config.yaml
n_layer: 12
positions: "learned"
init: "normal"
dataset: "wikipedia_en"
Each number is 200 + 40 x the weight over its row's rms, rounded and kept within 0 to 999. Layers, rows and columns count from 0. The size before them is the row's rms in percent of the matrix's.

# layer 9 MLP down, 320x1280, rms 0.0207, rows 263-317, columns 512-639
103,231,242,158,185,208,255,125,219,193,161,202,133,157,153,164,191,167,346,218,203,173,243,194,172,119,165,190,230,128,277,231,159,160,252,203,142,231,145,214,229,139,277,217,168,209,151,285,178,227,154,225,154,167,200,224,121,166,206,200,215,143,175,203,164,198,180,133,107,144,202,208,183,168,140,225,232,202,148,166,210,216,144,220,161,208,191,197,189,229,206,186,157,184,202,165,228,218,144,265,153,131,233,240,199,161,149,195,252,186,178,203,181,141,192,190,169,203,246,190,222,178,167,158,247,184,234,230,244
102,166,145,228,138,185,215,214,186,155,216,202,181,189,220,195,200,144,187,111,293,178,166,198,139,173,253,185,222,207,191,211,178,182,170,158,172,160,202,284,280,205,261,208,221,205,265,158,135,194,162,240,243,189,163,198,225,195,273,242,132,186,180,139,196,206,193,192,208,138,189,242,197,166,202,172,101,193,239,170,267,161,161,122,244,232,186,200,264,211,222,179,227,230,222,197,175,199,209,275,195,218,170,167,161,217,209,272,192,241,140,192,199,223,188,181,204,232,253,199,206,141,187,172,233,242,137,201,202
098,167,228,296,212,221,301,192,182,195,203,107,227,154,289,143,135,184,208,213,209,214,225,251,201,247,198,169,211,216,176,223,158,211,202,171,284,154,116,259,213,237,161,259,223,199,166,255,136,154,243,224,194,217,121,155,234,167,286,181,248,182,147,283,208,158,183,207,175,194,170,198,192,234,178,191,175,205,223,203,218,194,176,175,258,272,212,208,143,270,191,145,188,218,172,208,205,228,232,237,231,198,241,216,257,149,152,264,171,226,171,207,233,206,239,164,209,189,227,213,237,185,249,173,255,288,224,294,143
100,225,164,154,225,240,216,179,184,230,247,160,140,205,192,212,181,231,197,158,249,195,190,240,234,216,194,193,192,235,243,279,116,208,212,164,201,145,216,183,262,252,235,175,148,217,212,239,179,200,234,77,170,203,165,253,234,206,140,175,281,170,171,192,234,282,141,255,168,181,279,205,144,148,267,189,175,219,205,196,228,138,119,164,180,225,213,134,211,136,136,210,193,203,241,181,205,146,247,204,292,217,106,206,203,208,204,260,147,210,182,175,170,134,299,170,248,175,212,226,206,199,150,223,181,158,187,209,131
100,122,153,243,213,232,170,251,253,252,179,126,231,129,197,219,208,238,290,190,183,216,133,239,211,208,162,180,201,145,162,203,207,308,213,184,166,198,230,168,214,188,278,178,202,171,220,194,117,149,241,227,209,237,189,230,240,224,179,206,166,266,205,191,207,225,229,179,159,187,220,201,154,233,181,177,232,236,191,146,183,145,193,167,235,207,185,107,199,185,232,188,178,273,164,110,202,117,190,193,170,227,139,225,190,194,169,243,257,267,300,185,175,163,244,224,197,229,177,210,213,243,273,186,263,213,230,203,143
100,224,159,208,148,195,258,240,238,132,147,231,92,269,151,174,193,161,234,193,201,155,158,240,222,170,182,273,227,233,225,161,158,143,151,190,142,183,212,263,233,198,220,272,191,181,181,212,206,179,236,193,205,200,204,248,200,190,169,131,257,241,236,183,261,221,224,269,179,253,195,204,242,185,228,232,212,190,188,132,206,203,188,211,217,240,248,186,107,208,152,212,177,215,111,179,243,173,162,129,199,192,135,241,118,223,198,234,189,173,165,189,160,232,270,222,282,194,208,276,182,125,226,182,227,113,189,224,264
098,194,162,198,243,226,187,170,201,250,187,164,234,206,274,201,237,246,155,166,173,216,202,232,213,183,198,198,213,307,202,179,173,171,251,202,298,218,144,275,192,199,174,153,234,160,199,205,234,148,256,190,212,248,207,124,257,207,206,180,225,171,279,150,114,240,199,148,199,164,197,254,196,208,229,172,249,269,239,184,198,165,181,179,193,177,197,168,162,172,137,227,265,140,198,153,59,227,248,291,196,241,148,252,224,243,172,211,166,237,178,178,212,240,199,199,182,252,157,257,198,237,198,216,123,198,168,167,236
104,238,245,164,169,184,223,175,175,207,161,252,175,252,218,243,160,175,221,226,217,224,200,189,172,153,135,203,218,224,183,125,191,237,180,205,265,110,254,190,193,217,186,110,162,241,211,198,139,185,149,239,204,246,225,309,238,223,146,187,213,189,226,177,210,194,182,137,254,152,159,163,247,214,196,145,179,120,192,183,217,204,136,196,167,169,257,162,300,268,189,218,163,233,188,187,123,183,198,163,164,222,220,234,129,215,242,258,134,176,139,167,208,150,244,201,206,204,160,201,198,227,205,177,169,132,227,197,188
100,221,266,171,145,112,210,168,246,229,175,237,195,139,232,221,256,279,177,216,183,270,175,209,175,192,167,193,194,137,273,233,254,211,209,246,173,220,194,220,258,166,216,198,215,198,202,215,113,238,215,191,133,139,176,237,152,281,182,173,218,273,230,140,236,232,206,211,164,202,179,152,168,194,219,246,272,203,217,250,179,125,141,220,176,220,157,190,272,208,142,278,165,186,168,208,191,198,229,233,150,170,221,138,100,175,198,174,234,216,147,211,190,191,213,225,210,196,216,145,180,173,140,207,184,122,140,277,202
102,230,227,181,229,217,235,229,127,250,217,211,160,250,194,133,209,126,181,192,229,171,225,266,193,195,238,216,235,203,144,189,191,177,205,139,234,203,216,190,173,213,181,219,175,150,228,210,158,167,213,196,151,162,189,227,207,182,194,156,181,199,230,257,213,227,256,232,231,114,257,154,141,195,219,257,210,218,205,160,237,225,199,202,234,257,211,220,250,155,159,202,191,290,232,173,258,199,192,211,177,161,252,218,223,183,219,140,148,183,93,226,191,133,236,163,155,189,288,211,156,197,217,176,181,202,208,182,185
098,189,220,171,201,184,213,226,225,199,230,182,225,188,149,207,220,193,173,212,200,223,166,258,82,200,147,205,197,222,137,146,135,217,197,211,296,175,256,161,188,169,144,234,188,160,216,220,213,205,238,290,178,149,217,247,173,236,170,255,249,215,216,161,161,205,150,278,192,87,186,168,169,221,205,159,183,178,204,174,146,232,253,208,142,323,126,181,259,213,187,164,203,237,115,196,219,189,285,200,207,156,236,201,191,182,270,230,259,190,189,138,211,180,155,195,154,176,206,150,209,173,220,234,200,182,165,218,174
100,162,295,171,283,116,170,232,149,156,179,210,163,246,226,277,293,277,249,220,179,200,189,196,204,183,184,244,207,201,198,206,227,133,144,151,203,174,163,304,322,226,257,149,243,206,213,230,181,193,221,194,146,183,169,261,198,168,190,201,168,231,171,156,213,132,250,262,201,143,188,225,187,171,208,175,129,196,210,150,268,197,270,250,252,188,169,200,248,162,241,181,240,150,228,216,232,203,246,226,197,287,258,158,137,154,234,227,212,245,187,194,134,137,209,223,135,212,181,201,209,210,202,190,138,179,241,173,156
096,149,192,245,279,248,173,112,191,220,241,220,145,210,196,140,174,197,224,198,205,201,209,179,232,200,247,151,168,161,199,240,209,202,170,127,182,309,188,191,182,214,203,201,204,193,276,222,216,140,250,241,241,231,227,253,174,176,246,200,223,230,185,168,220,249,201,217,187,192,207,147,230,182,218,236,217,226,209,224,147,141,258,127,255,175,193,196,208,221,128,151,236,156,163,190,261,201,245,133,140,170,220,155,102,127,264,246,174,191,155,200,243,170,199,165,261,210,209,171,171,225,227,268,219,286,215,208,185
102,249,236,149,206,158,202,197,202,189,183,276,161,237,232,261,189,168,254,267,214,204,221,206,157,197,240,237,272,218,167,189,94,191,245,182,208,191,187,234,239,210,118,218,153,193,140,193,224,192,211,136,153,188,227,237,236,180,191,188,186,164,211,153,167,200,191,160,235,210,205,194,222,257,157,253,141,176,172,141,201,140,265,160,176,208,327,164,178,154,166,159,121,242,310,222,157,249,184,179,242,103,200,216,192,124,199,210,213,244,186,207,218,260,145,161,213,116,237,168,214,126,226,179,232,164,239,178,145
102,239,178,139,196,261,200,184,165,174,187,203,89,200,186,234,222,265,232,156,198,165,191,180,245,238,174,211,139,237,191,227,209,176,241,251,221,203,242,161,190,273,188,229,179,180,230,254,157,238,222,190,187,191,225,186,212,176,228,264,135,243,170,188,193,200,204,183,173,295,194,212,174,160,223,105,186,236,255,146,191,166,135,154,229,167,178,158,192,173,193,133,169,203,220,154,220,179,200,112,211,204,215,220,133,238,175,177,258,132,152,212,252,179,188,233,190,195,289,222,199,232,242,136,209,150,248,164,143
098,168,133,180,165,204,206,208,211,132,177,229,290,218,264,184,194,242,188,172,211,218,188,173,176,176,289,185,218,193,193,199,164,257,162,168,192,219,153,267,187,220,157,202,182,239,204,174,134,172,183,188,172,155,156,214,217,235,185,167,160,268,214,217,215,160,179,222,242,230,302,299,158,210,161,153,218,237,257,225,143,251,227,203,143,212,244,217,175,211,242,258,179,237,144,258,204,181,209,203,204,132,128,240,248,201,208,271,169,211,171,232,284,207,167,191,237,191,184,243,277,221,223,231,239,242,153,252,175
101,164,177,253,243,161,208,207,122,180,202,179,176,215,241,180,223,208,178,161,272,159,272,175,162,173,131,248,195,245,180,201,212,195,163,141,183,247,240,179,174,219,213,201,160,151,237,255,181,197,237,215,178,249,292,219,219,172,157,241,265,167,190,162,173,187,186,201,293,215,199,195,262,146,266,122,233,258,218,176,162,198,164,154,169,187,148,242,230,182,154,172,201,163,223,202,275,181,237,247,160,195,198,186,184,181,180,218,235,213,205,217,175,194,223,130,199,203,138,206,256,213,227,180,249,240,229,247,220
107,261,221,214,211,257,228,204,228,192,227,171,167,156,105,163,242,147,176,206,182,193,199,199,208,181,114,154,272,256,170,257,255,226,296,286,159,144,254,208,147,226,184,237,210,260,102,213,178,166,270,114,234,146,230,175,130,152,157,134,206,177,185,228,189,221,240,232,273,158,237,165,166,175,139,238,221,190,195,156,253,185,239,161,156,198,228,152,142,143,225,247,178,180,223,153,248,161,202,206,204,139,209,183,171,142,228,136,193,113,203,200,265,198,139,200,187,237,246,307,238,197,201,229,138,257,234,205,91
096,250,180,184,203,172,227,235,217,185,242,236,201,181,163,216,229,117,194,211,166,235,133,240,179,166,191,301,183,180,210,125,203,223,175,176,132,185,264,186,246,231,195,257,160,212,237,191,212,265,176,268,234,202,189,225,193,205,223,135,265,147,231,150,164,250,179,164,255,227,207,220,160,236,191,287,187,192,212,209,148,177,113,240,218,190,223,129,219,161,174,138,294,207,184,197,256,215,217,204,278,246,190,312,212,247,248,244,158,164,174,216,152,137,202,163,216,276,188,304,159,237,173,263,218,157,217,272,188
102,193,216,270,130,226,156,192,175,248,195,179,141,153,210,214,199,242,269,225,102,245,159,186,168,232,256,180,238,210,212,222,202,226,251,215,234,185,185,206,171,157,268,203,258,284,168,176,253,192,163,148,167,158,215,263,177,193,151,268,204,269,148,163,156,167,215,210,276,203,165,176,149,183,216,143,166,194,137,179,210,259,197,138,263,169,180,233,239,193,172,172,184,159,170,180,190,247,199,259,193,148,181,243,117,178,246,160,210,223,165,295,218,217,266,290,196,152,211,158,214,212,193,201,166,179,195,165,162
096,218,224,228,268,204,215,167,150,174,186,160,237,189,141,242,286,197,206,184,269,224,210,180,188,210,194,202,234,177,138,198,191,165,246,182,178,208,179,222,281,194,173,214,206,225,172,186,188,166,156,215,173,190,139,234,155,201,213,217,205,257,160,181,181,142,238,187,181,198,222,169,210,248,238,232,251,158,144,195,234,190,253,259,117,159,179,214,199,237,162,125,210,194,259,166,181,175,201,199,200,203,165,241,176,185,278,228,156,193,204,253,209,250,210,155,186,165,144,199,131,254,221,188,198,177,227,104,207
095,165,196,144,168,211,121,244,231,175,215,267,256,177,154,181,178,235,137,170,183,221,170,193,226,255,172,152,184,286,224,208,183,252,121,217,166,207,158,205,127,123,183,163,211,225,162,205,199,153,221,236,155,178,181,154,163,221,230,195,216,178,271,226,213,165,233,256,196,189,193,161,171,224,208,147,137,146,204,174,130,173,230,186,317,194,202,162,203,246,185,221,134,192,221,256,117,199,210,251,121,222,210,250,185,204,79,152,149,188,206,95,144,170,238,184,229,162,240,177,167,242,203,234,285,171,141,240,172
099,135,194,212,180,221,218,205,169,186,164,146,211,152,204,142,301,240,197,189,228,227,222,163,198,264,239,231,244,256,256,261,223,217,167,187,188,239,164,208,184,191,154,182,212,237,224,146,178,222,198,190,210,225,195,248,200,264,190,283,158,156,249,236,243,167,253,183,152,232,230,190,250,149,193,273,223,194,196,226,172,242,298,215,187,166,238,197,165,147,191,236,185,239,268,227,232,159,236,200,204,223,221,138,205,230,182,185,198,118,167,246,145,244,176,221,245,220,211,187,216,268,206,140,244,74,196,181,219
094,151,140,169,241,270,196,249,173,205,216,161,208,187,176,225,193,244,217,219,155,256,190,113,175,155,163,166,240,246,249,204,227,146,213,175,216,131,247,180,186,197,195,209,195,179,251,156,153,189,179,174,210,197,239,204,188,200,223,182,167,216,225,237,193,160,189,156,165,264,246,200,254,194,241,240,176,219,160,245,190,182,243,244,257,214,150,218,215,162,232,232,299,204,174,193,192,143,190,165,152,254,160,246,186,221,240,191,167,250,261,115,270,202,197,185,140,265,172,163,199,171,222,175,305,251,176,269,248
099,125,224,175,209,211,198,275,216,219,204,232,267,278,198,170,161,241,155,168,195,87,209,223,170,185,217,181,114,207,187,223,236,189,197,90,271,227,185,231,268,134,180,216,211,209,215,162,258,208,200,190,166,163,184,196,162,225,280,129,291,185,193,216,233,246,209,243,158,163,267,220,114,247,254,185,176,232,121,209,216,233,215,205,242,216,210,243,244,226,193,186,164,186,157,164,238,228,229,261,298,159,163,224,214,178,178,221,210,126,230,184,162,226,168,226,177,214,228,190,255,98,197,218,322,109,187,176,190
101,140,154,218,194,133,162,172,205,252,212,265,219,137,228,159,202,193,211,222,220,192,176,193,189,148,265,192,207,140,168,240,211,239,220,250,223,213,243,192,103,154,222,239,186,262,176,218,172,216,260,274,170,159,160,290,178,167,173,269,163,265,238,169,183,205,220,275,197,218,256,171,202,198,179,162,201,217,192,190,274,238,192,192,190,236,221,214,225,194,224,230,200,227,209,273,137,219,241,183,246,206,128,209,186,251,213,175,107,171,223,202,245,147,197,207,210,267,260,182,176,237,239,169,279,216,180,220,230
101,220,180,237,126,257,193,197,279,147,164,238,188,99,137,192,203,131,204,233,183,213,222,213,124,132,236,234,189,127,160,163,190,188,160,192,199,137,167,204,172,160,185,192,180,249,177,178,173,133,253,212,253,230,186,139,203,218,177,247,242,108,184,197,223,172,139,170,157,221,150,222,178,210,196,241,203,150,250,250,160,139,134,209,181,211,215,220,129,180,236,214,257,84,103,301,198,236,200,277,210,129,241,251,230,221,273,216,185,265,194,164,251,176,128,247,210,144,153,170,142,198,145,243,252,261,221,151,167
102,168,198,240,164,165,189,201,227,189,213,147,166,257,218,232,250,209,234,253,175,218,154,256,206,238,202,151,189,236,215,155,192,199,165,171,112,183,210,122,122,220,166,226,202,179,172,192,198,220,232,250,202,189,215,260,156,180,251,172,144,159,189,171,244,215,189,168,204,144,123,152,153,179,126,202,240,250,215,214,220,141,251,191,244,183,186,246,257,171,249,216,201,226,184,282,244,183,210,191,163,269,179,224,209,178,188,201,261,183,119,213,196,75,177,256,124,170,173,260,173,233,220,167,265,268,216,158,169
103,205,188,152,243,166,230,183,215,282,164,304,218,192,216,198,182,266,179,206,215,173,248,235,154,218,237,180,274,165,205,230,223,201,185,220,165,166,235,165,208,234,213,161,183,192,239,178,235,189,240,191,178,178,238,205,232,137,171,235,247,188,245,243,153,215,228,266,188,267,152,194,282,145,202,199,253,280,178,232,149,221,262,243,201,255,105,206,186,165,250,187,231,101,226,288,181,286,251,240,187,98,244,168,128,233,212,209,187,170,170,197,128,212,201,231,158,189,180,156,253,200,244,232,207,208,194,224,161
101,105,268,266,191,182,184,274,205,200,182,138,238,172,231,224,178,262,205,218,201,233,178,213,216,178,207,189,178,264,262,191,213,198,194,151,238,314,189,217,218,257,176,154,205,191,221,214,182,150,205,165,175,140,172,215,145,280,223,149,229,155,226,181,170,127,263,112,203,161,229,199,179,196,251,223,209,135,212,214,131,298,224,145,148,221,199,162,181,227,210,268,234,185,189,182,237,219,195,218,204,230,204,257,198,150,192,206,144,180,243,220,146,288,194,215,130,246,152,155,190,208,248,194,141,258,218,208,183
096,251,257,161,171,153,271,250,243,208,192,204,178,224,179,246,225,236,152,228,178,114,160,258,153,182,231,139,157,189,206,257,150,228,165,240,220,180,210,159,179,261,296,154,262,167,256,235,204,234,194,175,233,219,237,267,241,196,226,144,202,248,198,236,215,249,180,188,146,165,221,189,233,212,197,264,114,165,219,232,209,151,220,227,188,151,205,171,245,220,207,240,235,161,150,164,214,249,161,134,159,160,151,160,111,179,185,210,215,228,122,179,186,151,270,170,150,100,190,198,278,170,285,202,294,123,282,258,239
097,227,206,202,246,210,128,131,248,272,189,179,187,283,181,211,227,154,249,164,242,139,256,192,240,261,198,202,131,216,148,181,244,224,257,190,158,172,126,209,236,187,157,210,194,218,189,307,196,232,196,188,182,212,261,197,239,265,234,134,278,240,204,191,218,168,151,190,166,198,249,227,181,170,145,184,146,218,125,210,192,226,184,204,261,233,197,141,228,173,184,201,248,146,221,231,188,233,160,202,184,255,266,209,138,238,173,218,237,261,169,213,178,261,169,168,191,221,160,213,240,195,165,209,182,191,220,192,92
103,231,240,168,197,247,154,208,202,157,178,212,182,188,185,208,236,228,113,151,193,166,148,250,222,249,181,207,155,250,191,249,168,146,298,210,232,178,197,263,234,194,210,183,196,162,202,207,208,134,182,175,286,230,154,226,258,149,209,204,191,198,228,142,152,218,184,174,242,135,250,176,232,168,218,207,208,154,213,238,210,178,191,188,159,217,265,175,159,147,200,191,276,236,206,206,161,196,198,130,289,212,221,214,241,156,211,198,208,184,238,204,208,133,155,163,247,202,251,225,118,175,162,147,145,202,177,229,254
097,203,167,244,128,198,212,183,195,158,165,204,212,188,252,230,133,161,264,152,249,155,220,216,191,235,200,214,161,199,123,175,209,181,182,217,227,199,199,251,149,190,216,341,184,191,166,238,134,198,179,211,247,162,201,183,160,169,215,190,107,188,214,271,204,173,187,234,187,191,182,224,141,203,158,283,176,168,169,181,240,207,172,196,247,218,172,257,190,190,189,228,180,261,173,203,198,212,137,108,161,187,221,259,294,232,216,191,212,217,207,180,227,146,144,274,153,230,230,206,230,166,217,197,211,212,227,172,235
100,202,136,186,246,195,134,255,235,140,141,214,206,174,158,171,141,191,262,228,210,233,219,134,213,294,245,195,173,187,163,194,163,121,290,186,221,177,181,226,258,190,206,219,278,193,218,227,198,139,235,246,211,206,144,234,240,178,255,174,218,287,173,233,194,143,277,203,144,185,209,129,147,271,216,160,167,178,235,186,196,118,264,135,206,228,232,157,206,261,227,236,257,197,257,216,168,175,194,186,144,121,280,170,170,199,166,213,217,219,269,129,176,216,163,218,199,242,174,169,229,176,184,252,180,192,195,180,162
102,261,208,198,202,260,193,105,252,205,180,63,199,195,227,155,112,185,243,198,188,164,187,167,201,173,242,142,247,226,254,221,220,263,223,211,157,127,259,234,203,271,209,202,196,113,199,196,248,198,190,183,194,192,224,196,240,225,154,180,247,160,217,198,209,185,228,268,218,239,178,143,189,149,243,203,237,184,233,197,140,238,97,186,170,262,161,299,260,172,183,197,196,262,284,267,179,178,207,254,182,222,220,228,181,187,249,202,172,234,239,218,278,191,291,150,203,172,194,137,171,178,166,174,244,182,199,214,266
094,194,210,157,148,200,156,161,152,135,246,216,234,230,78,210,183,221,200,135,225,125,202,150,268,221,175,251,205,194,145,217,165,211,197,191,192,261,258,214,142,203,181,203,135,224,204,242,203,211,148,206,236,186,255,214,208,189,179,214,103,200,280,161,180,261,187,182,193,260,236,207,272,223,214,222,172,212,174,241,208,221,232,201,222,215,214,258,215,221,151,171,144,192,161,120,200,176,207,208,285,192,227,190,233,149,213,245,235,168,195,205,180,226,171,241,287,191,233,188,119,202,112,162,224,161,158,125,154
102,175,248,241,234,164,208,214,203,168,278,231,170,193,161,236,219,131,162,161,100,140,124,228,262,175,159,216,226,221,246,221,183,185,142,197,272,183,234,235,162,213,162,164,155,222,173,264,131,185,241,141,234,143,220,138,192,121,220,193,241,220,178,183,192,262,307,192,222,192,230,214,215,200,163,271,180,177,154,218,207,162,150,222,197,125,137,182,198,232,166,212,217,218,161,215,215,225,102,189,280,237,140,263,234,163,271,191,90,204,245,245,143,210,190,170,232,151,166,245,190,177,161,188,195,184,165,210,223
097,162,144,229,186,221,186,180,200,172,247,194,155,235,212,180,129,195,218,184,273,123,139,155,185,198,202,212,208,134,234,176,204,144,260,199,200,238,234,103,281,168,140,243,197,126,200,189,262,210,94,240,219,280,223,207,179,228,159,256,151,123,203,184,236,242,236,276,254,178,171,231,212,147,235,206,139,207,201,193,195,199,222,249,156,195,171,166,297,220,227,165,226,163,288,198,169,225,161,137,179,217,188,148,135,204,177,229,231,168,240,213,222,206,146,173,194,190,180,237,155,228,178,244,152,228,210,129,213
102,197,165,211,253,125,217,227,169,160,179,228,141,185,178,207,227,214,253,230,180,214,157,213,175,103,207,283,142,232,187,143,215,235,185,204,165,213,112,165,177,239,201,193,150,107,145,203,167,255,232,217,232,125,301,235,148,227,220,206,132,223,109,199,222,127,167,102,232,203,165,203,139,233,175,238,181,174,260,157,201,195,224,215,137,249,281,203,167,184,218,205,186,259,265,252,176,179,200,215,118,239,260,206,253,265,183,175,263,200,220,175,224,226,270,216,211,197,172,184,202,178,167,185,141,226,169,200,176
099,276,198,187,180,199,172,170,191,213,203,182,210,218,224,181,178,134,215,202,157,204,210,196,230,242,146,179,240,196,195,210,232,186,235,170,242,235,205,183,167,158,210,172,188,186,205,221,173,201,174,228,202,207,171,267,268,178,208,237,217,171,190,212,118,194,141,149,206,184,143,194,191,202,185,199,226,280,202,228,211,316,179,217,180,235,102,206,274,153,148,132,188,250,202,206,259,176,261,158,245,157,242,188,248,263,171,230,220,206,156,172,204,188,201,175,96,201,186,182,209,228,174,167,216,120,243,278,145
101,231,177,188,164,266,128,232,258,215,208,141,179,192,235,205,232,267,185,181,218,199,143,130,203,298,292,146,209,202,165,209,172,223,203,163,225,212,198,241,268,212,236,173,177,266,133,187,239,226,205,182,216,194,192,150,145,178,208,189,210,216,189,203,255,224,241,176,196,224,167,239,249,206,181,163,260,209,155,119,195,163,268,196,232,245,220,250,189,180,185,168,289,169,215,172,201,196,180,214,236,227,163,159,289,236,141,212,167,160,156,236,221,250,233,201,166,207,198,90,134,193,191,229,163,223,181,107,196
105,222,146,228,202,220,179,204,189,176,213,214,251,176,232,187,198,215,282,190,282,174,286,232,278,200,232,194,160,166,192,136,153,206,209,225,166,209,226,176,93,197,196,250,147,83,171,160,185,179,194,185,198,133,225,177,167,250,256,215,218,196,178,197,167,250,166,233,127,259,207,229,190,153,162,211,246,154,238,204,233,247,196,131,266,193,283,182,241,207,214,315,163,181,165,230,201,169,205,197,199,192,186,177,202,171,199,250,166,166,165,166,161,193,235,239,199,258,200,154,188,200,145,228,250,166,214,189,249
100,247,163,232,175,145,224,218,219,183,166,240,185,218,262,205,206,196,165,241,155,233,206,233,191,229,247,210,196,229,203,261,203,204,90,218,188,178,180,194,281,169,205,245,202,230,168,193,196,159,224,182,167,165,175,230,272,202,237,223,199,180,184,151,235,193,221,183,246,149,199,251,185,197,172,217,142,172,290,266,199,220,184,188,207,291,218,152,283,186,230,233,156,217,215,192,126,195,225,155,218,221,232,259,251,202,273,247,133,189,195,150,182,207,212,216,198,151,199,145,205,204,205,171,165,194,207,161,186
095,239,156,199,145,107,296,249,230,175,203,212,215,171,256,183,214,236,165,179,179,242,185,224,229,184,168,183,213,208,232,146,131,139,274,185,172,241,226,150,236,235,151,119,209,187,207,186,173,206,194,256,174,138,239,246,157,266,208,228,174,160,229,156,179,242,171,218,274,248,168,271,218,125,205,195,238,202,124,214,191,93,286,265,176,139,160,206,245,234,199,184,239,210,223,206,239,250,214,206,214,175,195,223,145,192,200,225,168,221,178,205,177,172,203,140,178,272,177,170,225,209,252,228,174,201,181,228,257
099,202,154,193,270,245,181,191,171,215,251,185,217,230,173,173,227,238,164,186,143,204,153,161,269,214,230,232,211,234,273,298,220,193,240,158,193,140,177,212,168,222,240,170,232,214,214,185,180,293,132,260,189,146,177,194,286,220,202,173,243,233,201,225,194,205,237,206,311,182,211,114,194,185,237,148,196,252,180,219,237,225,230,199,278,144,136,199,146,213,200,202,125,262,214,152,216,229,277,266,181,181,233,201,227,169,179,190,207,151,170,186,243,203,231,223,212,253,140,241,220,143,191,156,176,173,212,189,119
102,242,249,267,202,142,160,146,121,235,200,145,145,137,219,186,187,200,159,187,315,233,153,188,248,200,204,200,226,227,261,167,200,137,135,262,171,223,167,117,241,210,260,158,200,207,190,236,194,157,280,222,219,200,252,220,233,158,220,170,206,232,205,252,134,222,141,186,222,238,267,136,212,152,145,196,116,104,169,216,162,206,190,192,280,149,145,170,145,198,125,217,145,171,232,227,187,197,184,186,187,242,246,160,232,231,262,181,172,251,248,175,219,205,120,176,202,166,236,233,179,234,236,174,200,181,224,249,241
098,207,248,181,248,205,232,211,256,200,191,191,196,169,238,193,223,245,203,165,220,218,241,153,132,208,218,208,188,175,209,171,164,198,160,206,184,171,104,167,192,199,185,199,235,141,173,200,216,246,252,164,181,232,282,207,130,210,213,219,290,215,193,266,196,152,199,223,188,186,188,208,269,201,161,172,169,153,212,149,163,220,182,253,153,191,242,183,219,241,217,163,154,148,166,223,164,203,184,167,199,185,150,206,208,187,139,136,224,129,236,138,238,234,154,196,248,211,201,183,238,240,199,149,185,226,216,193,178
103,160,224,255,186,286,169,206,228,129,213,225,193,209,226,201,201,177,143,133,166,180,225,231,222,278,155,200,176,164,267,171,233,234,150,235,188,187,213,211,214,199,213,263,194,243,204,218,226,216,221,178,176,249,96,197,103,204,196,135,249,243,203,146,204,162,188,232,174,252,220,201,248,208,178,242,117,192,184,199,180,249,167,164,189,194,208,166,270,177,202,161,221,228,196,184,247,235,169,202,207,206,168,168,198,175,231,193,191,174,262,233,214,154,223,93,259,172,129,179,174,164,203,220,234,179,164,184,277
099,241,149,207,233,155,270,208,228,166,172,141,302,246,101,253,191,162,143,298,229,192,285,224,253,170,202,132,248,163,135,189,239,195,253,141,185,159,255,214,264,198,310,208,152,205,216,128,211,183,238,161,149,152,205,135,203,194,234,176,108,239,241,258,189,255,214,198,144,158,194,171,229,227,172,182,198,174,198,199,217,196,230,178,214,198,186,153,186,239,210,185,207,197,192,227,170,259,95,264,254,218,213,188,203,162,114,172,136,285,236,163,147,119,179,240,165,221,161,224,209,225,174,172,212,232,254,248,223
101,215,207,214,199,228,140,189,246,196,171,209,254,211,253,178,234,204,187,293,200,229,237,230,146,190,139,177,128,206,195,198,174,246,287,211,248,225,253,216,159,199,253,236,199,205,181,209,233,250,251,235,191,240,136,206,240,158,222,184,225,248,134,211,187,174,179,222,231,176,220,212,90,215,194,221,128,177,182,158,215,121,206,251,199,202,209,227,172,220,206,215,198,190,187,202,297,146,194,190,172,179,172,271,206,168,169,126,221,245,176,220,186,183,210,186,149,242,183,188,198,193,215,182,177,170,200,163,152
096,221,181,201,262,176,201,189,211,216,185,142,241,227,197,185,213,256,178,257,148,203,261,196,207,153,222,180,228,256,167,263,188,193,198,258,162,261,272,212,214,211,265,274,209,213,211,220,209,235,251,203,213,258,152,162,185,144,202,156,247,305,154,128,271,220,252,167,174,213,209,181,220,203,217,292,260,165,238,249,183,226,216,214,214,198,227,188,251,194,189,190,176,164,137,215,153,176,199,186,166,199,223,218,246,227,185,202,185,175,213,209,174,264,180,217,200,175,143,172,292,241,148,214,266,136,160,283,196
098,188,246,251,195,142,196,200,245,238,189,228,219,171,220,204,191,218,216,184,189,153,172,279,165,167,170,139,163,263,101,179,199,222,210,79,198,231,209,226,189,236,190,205,172,284,182,322,166,170,199,150,200,284,171,151,265,228,154,245,202,213,177,210,197,232,221,142,239,208,198,204,185,157,206,173,184,244,210,196,140,192,236,176,199,240,173,283,292,195,217,263,198,206,264,239,261,255,117,200,171,228,161,220,263,219,194,179,156,206,126,125,177,240,228,211,175,220,196,208,158,176,218,230,87,226,141,216,234
100,177,197,182,167,179,231,185,200,166,158,145,188,207,138,220,219,162,201,234,262,239,230,126,260,198,206,202,199,237,181,261,201,163,222,207,148,192,192,242,174,210,256,262,239,216,289,216,213,192,191,164,243,229,262,258,204,267,260,267,72,218,187,187,148,180,279,136,221,108,123,213,212,266,223,156,146,135,249,190,230,227,148,181,190,194,273,249,218,179,181,202,209,144,134,213,176,282,158,182,157,194,180,274,171,217,191,184,164,218,172,268,225,238,141,236,193,163,243,253,230,113,173,185,189,192,301,144,206
097,153,223,173,172,204,193,178,274,213,194,132,171,176,242,155,202,163,154,238,235,225,191,149,134,241,268,249,242,206,263,219,202,262,219,227,125,233,151,142,166,243,227,179,212,149,184,132,191,202,135,210,219,177,170,293,230,241,216,197,160,181,251,225,141,127,262,250,256,154,202,175,237,138,223,291,190,206,228,266,189,172,205,140,197,149,166,183,176,198,233,310,250,229,223,225,204,229,270,184,266,183,223,230,181,206,193,179,241,209,143,198,134,215,164,162,251,231,211,204,203,201,225,217,219,193,147,222,249